config.toml
n_layer = 16
d_model = 320
n_head = 5
n_kv_head = 5
head_dim = 64
d_mlp = 1280
vocab_size = 16384
activation = "squared_relu"
norm = "layernorm"
norm_place = "pre"
norm_eps = 1e-06
positions = "rope"
rope_base = 1020.0
rope_fraction = 0.5
qk_norm = false
attn_scale = 0.125
bias = "none"
tie_embeddings = "early"
parallel_block = false
extras = ["local attention windows", "gated attention", "value embeddings", "hashed n-gram embeddings", "a smear gate", "capped logits"]
init = "uniform"
init_std_qkv = 0.0254
init_std_o = 0.0
init_std_up = 0.0254
init_std_down = 0.0
optimizer = "muon_variant"
lr = 0.0139
beta1 = 0.9
weight_decay = 0.024
lr_head = 0.0141
grad_clip = 1.0
warmup_steps = 200
schedule = "wsd"
decay_fraction = 0.848
decay_shape = "linear"
final_lr_fraction = 0.1
batch_tokens = 262144
seq_len = 2048
doc_mask = true
train_tokens = 1035000000
steps = 3949
dataset = "wikipedia_en"
Each number is 200 + 30 x the weight over its row's rms, rounded and kept within 0 to 999. Layers, rows and columns count from 0. The size before them is the row's rms in percent of the matrix's.

# k: layer 12 attention key, 320x320, rms 0.0558, rows 25-49, columns 256-319
# q: layer 12 attention query, 320x320, rms 0.0554, rows 26-49, columns 256-319
k25,099,148,222,212,199,218,170,246,232,239,238,176,229,204,195,275,223,211,178,176,115,195,236,225,172,205,212,190,229,220,177,244,181,192,216,190,193,218,229,232,174,283,241,191,212,205,174,199,175,210,196,143,236,187,151,201,151,206,232,175,211,191,188,173,214
q26,099,227,154,254,228,183,205,188,205,188,206,215,200,200,211,234,174,201,119,187,185,233,218,206,203,187,208,195,258,190,241,210,220,175,172,237,162,250,194,212,244,204,210,169,176,164,168,196,247,132,158,250,218,159,208,203,229,263,178,204,225,208,222,169,203
k26,105,211,228,212,159,129,166,182,192,224,156,227,185,230,187,158,183,196,251,193,164,177,187,192,199,274,148,222,185,155,204,260,167,167,187,179,152,168,247,198,211,227,161,213,197,200,195,178,208,189,229,255,203,227,192,229,157,155,176,174,177,204,171,207,230
q27,100,157,198,234,169,192,212,239,217,254,192,211,261,207,183,194,224,207,195,172,213,211,189,237,189,249,181,159,179,224,196,238,209,170,255,204,157,194,215,186,233,273,191,133,157,173,225,201,201,130,222,211,212,265,192,187,145,197,204,179,230,151,223,214,185
k27,097,160,172,248,235,164,222,160,252,192,211,252,182,184,240,246,187,209,188,192,211,229,214,158,195,202,225,139,204,223,139,182,199,261,191,226,170,156,185,194,198,199,206,213,169,203,182,248,192,204,237,212,247,213,255,212,161,221,160,152,233,206,157,223,175
q28,104,175,186,209,198,214,206,184,145,206,264,209,186,167,200,195,180,235,191,210,214,224,203,204,145,174,216,171,236,217,152,210,174,161,220,193,267,222,178,175,206,129,196,203,205,204,182,186,174,215,180,238,218,197,207,163,241,194,185,162,143,225,204,188,240
k28,109,168,216,241,191,210,165,213,203,185,264,234,161,220,181,207,210,244,180,152,194,186,179,141,180,195,150,287,260,195,164,214,214,246,202,150,133,212,174,239,181,229,188,173,199,196,159,174,207,191,229,149,206,169,210,191,219,196,137,160,186,174,236,195,220
q29,102,180,227,196,203,237,191,169,221,170,209,220,156,167,148,133,161,205,154,198,238,183,152,222,167,213,167,240,192,209,208,224,120,250,234,159,246,251,190,160,211,211,240,164,197,211,197,236,277,256,192,166,231,227,201,235,192,220,197,186,130,179,200,158,216
k29,107,203,242,189,182,168,209,219,219,230,190,200,223,222,212,184,253,236,201,195,220,188,181,190,240,215,215,213,232,198,153,196,204,138,190,206,190,160,138,207,233,235,189,228,246,234,229,146,160,161,218,181,219,218,221,159,234,179,224,159,185,211,198,211,226
q30,105,230,219,203,137,189,188,203,200,190,144,227,212,175,249,214,189,172,236,140,186,194,189,206,180,231,213,144,202,176,205,199,241,164,152,215,149,231,182,187,242,257,201,189,205,191,166,250,201,203,239,227,244,254,256,202,146,193,235,169,194,227,177,228,221
k30,108,219,203,212,188,223,241,192,159,253,233,214,192,215,248,211,207,179,196,173,199,188,204,226,169,183,168,95,178,201,167,182,170,199,231,216,220,236,242,209,186,200,168,230,170,157,243,189,154,225,165,259,205,243,232,122,229,188,209,241,197,203,207,197,174
q31,112,202,243,175,177,262,199,154,181,177,192,196,181,189,214,209,181,250,212,164,175,165,199,243,197,199,177,214,190,243,235,184,190,256,188,236,232,206,234,222,178,137,166,194,226,221,217,202,191,207,197,171,200,208,159,248,178,235,145,217,140,170,156,179,208
k31,113,187,219,180,243,186,217,233,214,176,170,231,172,163,202,269,229,238,162,198,175,259,237,180,232,225,252,203,186,217,196,157,213,254,190,214,229,157,148,166,234,165,198,218,172,182,193,179,178,193,253,255,205,198,196,193,218,245,184,213,209,132,193,218,180
q32,112,149,191,200,196,180,195,190,167,174,228,103,160,171,240,224,186,150,191,190,223,189,304,257,210,183,205,204,222,213,118,200,220,253,177,140,180,212,232,191,155,198,181,207,262,224,173,198,184,153,180,223,200,170,183,224,174,199,168,176,161,189,198,140,223
k32,109,187,215,225,229,202,176,181,256,225,203,183,195,131,221,149,214,234,250,214,176,204,254,218,206,153,213,230,185,167,203,157,170,215,185,203,172,190,147,173,181,186,185,180,240,168,225,268,241,175,156,176,186,200,177,247,176,180,193,225,195,195,203,230,244
q33,113,175,232,195,163,190,214,223,186,181,133,183,182,182,224,191,222,186,176,174,164,224,197,175,235,202,186,226,208,218,225,205,208,220,185,205,195,200,218,186,224,199,223,237,215,183,183,245,210,315,191,185,225,162,186,242,253,200,270,212,217,208,202,224,176
k33,110,184,181,179,157,182,260,222,245,237,137,188,164,212,231,161,181,153,184,192,176,204,235,165,232,195,210,231,199,173,231,176,190,178,243,198,186,226,196,237,205,195,160,227,222,204,149,200,240,227,189,237,206,175,208,206,182,252,219,202,194,191,189,209,260
q34,112,224,173,137,180,193,192,194,208,253,185,205,171,193,213,197,225,173,171,168,188,171,220,223,155,239,209,223,223,241,222,217,173,213,175,153,217,181,189,195,211,272,185,181,188,204,191,182,164,205,243,223,263,206,266,259,202,182,200,221,275,172,251,223,145
k34,106,141,183,176,187,154,210,160,178,246,202,159,164,248,192,211,194,211,257,203,240,206,223,242,233,239,232,209,225,246,150,239,215,232,132,141,147,185,160,194,208,249,187,201,215,224,164,229,187,232,225,212,191,221,171,217,208,192,214,208,234,203,251,218,200
q35,110,196,189,187,161,216,209,220,197,207,218,161,159,217,189,234,159,233,196,201,243,224,222,185,212,196,208,163,214,253,188,153,133,168,210,261,153,229,207,199,236,176,191,207,201,234,209,193,235,257,199,176,209,171,236,194,198,198,209,165,183,237,208,215,172
k35,108,184,163,187,196,170,207,202,152,179,150,201,216,197,172,226,256,227,192,231,127,207,215,163,211,199,191,179,132,233,227,216,203,185,176,170,197,243,223,156,210,236,129,200,237,192,200,243,186,185,166,205,197,214,180,212,205,168,236,158,205,166,246,187,178
q36,108,197,170,203,166,262,186,168,179,218,223,216,197,198,111,228,175,167,153,142,260,224,189,137,167,151,235,224,208,200,209,147,232,196,158,216,230,189,169,208,213,186,198,230,216,231,252,181,204,169,212,196,208,140,182,226,225,253,208,183,173,142,165,249,225
k36,107,196,231,159,198,177,230,183,226,144,210,208,188,164,245,148,225,242,224,256,288,228,195,161,211,192,182,212,214,214,198,257,233,178,204,248,269,250,211,144,215,128,149,191,260,165,207,253,194,177,219,192,201,173,230,227,125,175,161,239,250,190,224,153,220
q37,115,240,238,217,170,207,224,227,157,212,243,178,174,221,186,206,222,154,191,186,223,181,194,221,225,152,196,273,254,208,203,198,187,221,183,185,192,247,239,213,167,210,153,229,226,167,189,200,202,225,187,140,246,187,195,192,164,213,196,202,217,197,207,198,187
k37,110,187,174,240,208,181,192,134,195,159,177,182,162,179,228,176,221,172,182,184,250,202,181,164,211,217,180,199,199,249,253,168,209,217,198,249,212,167,187,183,236,224,222,218,166,218,198,169,163,143,241,248,225,178,196,175,248,249,228,166,147,178,199,214,219
q38,115,228,198,161,205,234,153,209,183,263,211,234,189,207,175,238,170,197,201,220,241,209,255,211,157,158,215,226,196,191,134,239,218,183,253,222,213,171,222,183,157,221,165,183,218,250,149,233,242,261,260,202,176,164,159,199,222,191,200,212,176,163,216,176,228
k38,112,211,240,244,215,178,208,185,192,172,197,160,172,244,155,193,202,248,194,167,222,148,201,215,170,182,207,189,190,193,183,178,199,256,250,200,208,190,187,197,254,241,242,225,164,213,170,204,219,194,210,193,121,188,197,218,212,219,211,206,255,204,174,158,194
q39,111,233,193,208,146,219,169,231,190,197,128,233,190,179,208,212,182,181,228,148,167,205,189,174,193,191,223,186,189,230,163,204,201,170,203,129,192,242,192,207,219,225,202,257,195,150,199,175,236,263,167,188,200,211,227,165,219,177,260,145,209,188,229,291,185
k39,111,177,223,226,225,197,135,241,159,178,168,246,164,194,158,167,150,129,151,196,213,190,169,212,167,221,210,137,165,204,194,207,210,239,167,211,248,243,229,207,146,224,231,206,226,223,230,198,214,259,220,228,225,161,226,219,204,224,206,220,211,212,148,201,229
q40,120,224,205,171,211,192,164,207,231,236,185,193,160,257,199,182,233,227,201,193,156,225,203,220,195,186,208,210,272,214,147,208,188,210,236,179,222,196,200,147,249,190,231,220,217,207,195,171,227,210,174,202,222,207,165,180,183,169,164,202,244,221,229,192,178
k40,122,159,185,221,218,219,251,168,176,211,190,215,174,225,188,221,214,205,218,182,241,238,197,200,195,170,182,179,235,208,195,225,264,123,193,197,183,217,169,168,209,155,192,179,211,220,182,218,191,167,205,253,244,204,236,193,257,244,164,200,222,222,250,199,170
q41,103,179,158,165,178,232,201,237,216,217,195,203,229,196,200,212,161,209,196,193,219,143,243,183,179,179,243,172,150,172,185,197,192,235,154,208,219,199,235,151,228,172,208,175,192,232,259,277,209,183,191,175,182,153,205,165,223,177,235,228,196,199,216,148,196
k41,102,168,211,188,198,199,143,196,198,153,194,190,193,182,203,191,229,205,164,247,173,196,194,214,171,179,156,268,162,142,199,250,162,186,178,262,217,125,239,203,178,162,214,195,206,187,190,212,157,306,227,191,244,170,211,222,244,228,241,185,206,206,205,147,153
q42,113,209,224,192,217,258,138,197,251,213,174,268,216,176,161,173,178,237,146,192,218,198,149,185,189,177,169,208,123,144,227,254,222,164,216,159,207,219,212,183,221,201,214,148,190,220,206,220,212,179,202,182,193,188,170,230,161,172,218,176,204,192,206,208,197
k42,109,175,171,183,161,230,201,212,160,169,185,173,149,132,203,210,237,224,180,188,193,153,192,143,210,245,136,224,159,200,231,232,210,194,180,145,198,153,184,235,189,250,209,160,216,201,162,174,221,218,206,202,213,200,202,192,199,211,201,240,243,174,200,225,218
q43,112,268,200,166,224,170,206,157,171,216,184,176,222,215,173,261,181,176,187,189,217,238,238,196,268,200,176,184,161,187,188,205,195,218,208,191,180,203,220,212,181,184,182,219,230,162,177,205,237,238,208,191,251,189,205,176,193,226,230,191,227,244,129,193,215
k43,111,186,183,253,201,181,214,240,142,196,230,152,177,186,203,201,229,196,193,192,128,159,169,115,202,229,175,181,231,186,208,163,195,143,228,173,212,148,211,132,211,165,228,189,213,223,176,202,238,146,205,219,198,233,270,189,199,222,187,210,202,227,149,225,204
q44,109,198,209,199,209,224,198,223,163,193,202,213,203,210,236,198,214,189,226,163,197,217,208,219,190,242,221,164,227,206,168,148,212,251,195,224,227,211,187,232,197,240,185,179,160,239,153,205,214,213,174,201,259,191,205,162,215,197,201,212,241,173,206,169,173
k44,109,150,199,223,237,137,246,217,185,227,250,148,207,197,252,186,229,166,225,201,222,203,194,192,180,247,182,134,196,219,218,217,167,237,173,290,198,208,206,215,190,238,201,215,190,165,211,180,216,197,169,223,205,188,183,209,288,247,214,188,151,185,154,200,169
q45,114,199,142,203,173,184,199,230,226,232,169,275,185,211,230,207,206,233,218,224,214,253,159,196,213,183,170,166,138,201,129,184,146,174,188,193,185,200,172,157,211,184,199,218,197,125,206,191,219,195,188,188,244,205,166,266,182,189,257,210,211,158,238,164,220
k45,113,229,186,257,173,230,226,236,161,214,165,166,159,164,208,153,215,223,183,273,196,238,206,171,210,201,230,211,214,255,154,201,149,176,178,198,193,149,170,162,194,163,225,254,179,196,199,227,176,212,197,222,210,224,201,179,210,173,206,243,215,173,221,213,196
q46,114,225,198,209,226,160,185,187,246,186,227,236,237,219,216,194,172,213,208,212,196,268,185,234,183,202,180,159,204,214,232,154,217,196,228,193,241,255,191,187,203,201,157,225,232,223,170,184,203,142,199,249,204,216,176,215,145,208,227,202,215,124,207,135,208
k46,111,247,256,219,181,185,159,183,226,210,164,181,191,213,195,189,235,213,154,172,188,192,181,129,143,222,198,169,228,247,163,196,248,194,195,207,228,236,187,242,238,268,138,161,186,229,178,179,193,208,212,249,202,188,178,230,175,132,211,183,203,200,212,111,186
q47,109,188,148,231,193,170,171,191,156,171,184,202,165,184,205,176,181,151,234,224,269,181,200,234,182,167,248,228,165,233,261,192,248,194,180,211,197,193,164,159,202,148,211,175,211,214,243,222,169,126,198,162,176,167,182,115,229,245,194,222,216,159,167,243,237
k47,106,196,201,201,261,76,185,170,179,125,161,186,244,189,170,189,251,216,241,236,217,173,173,210,197,193,263,199,209,210,236,207,232,237,185,204,204,217,168,150,185,171,191,182,182,186,217,201,229,195,184,187,215,202,235,184,234,252,235,202,213,237,235,155,227
q48,113,175,175,240,195,167,159,215,188,218,204,280,156,214,248,187,207,184,168,206,222,256,243,178,196,153,208,181,262,187,180,241,223,190,191,202,223,244,215,224,126,229,211,233,173,228,230,156,213,215,175,122,162,174,200,130,237,200,192,229,148,227,208,191,257
k48,113,210,125,215,194,189,156,189,216,142,164,243,190,222,197,173,249,191,153,217,177,216,198,190,243,193,175,160,251,201,217,203,248,220,224,201,141,190,213,176,186,204,182,221,233,207,175,182,210,164,219,163,180,175,173,154,211,169,175,222,232,234,192,219,250
q49,111,157,254,139,213,194,188,161,162,145,215,176,165,232,169,212,155,191,219,165,177,190,235,195,137,193,213,231,174,209,177,185,182,184,171,191,188,164,146,183,231,197,169,183,203,220,237,221,196,237,197,176,258,257,184,229,172,142,197,241,214,222,230,190,221
k49,109,213,188,188,230,247,184,159,220,185,179,186,210,183,197,216,215,247,198,230,197,164,208,220,186,211,210,205,214,195,186,212,174,174,221,179,186,197,174,188,232,201,199,218,205,184,196,168,177,160,185,228,230,155,248,228,201,200,198,205,182,258,243,168,216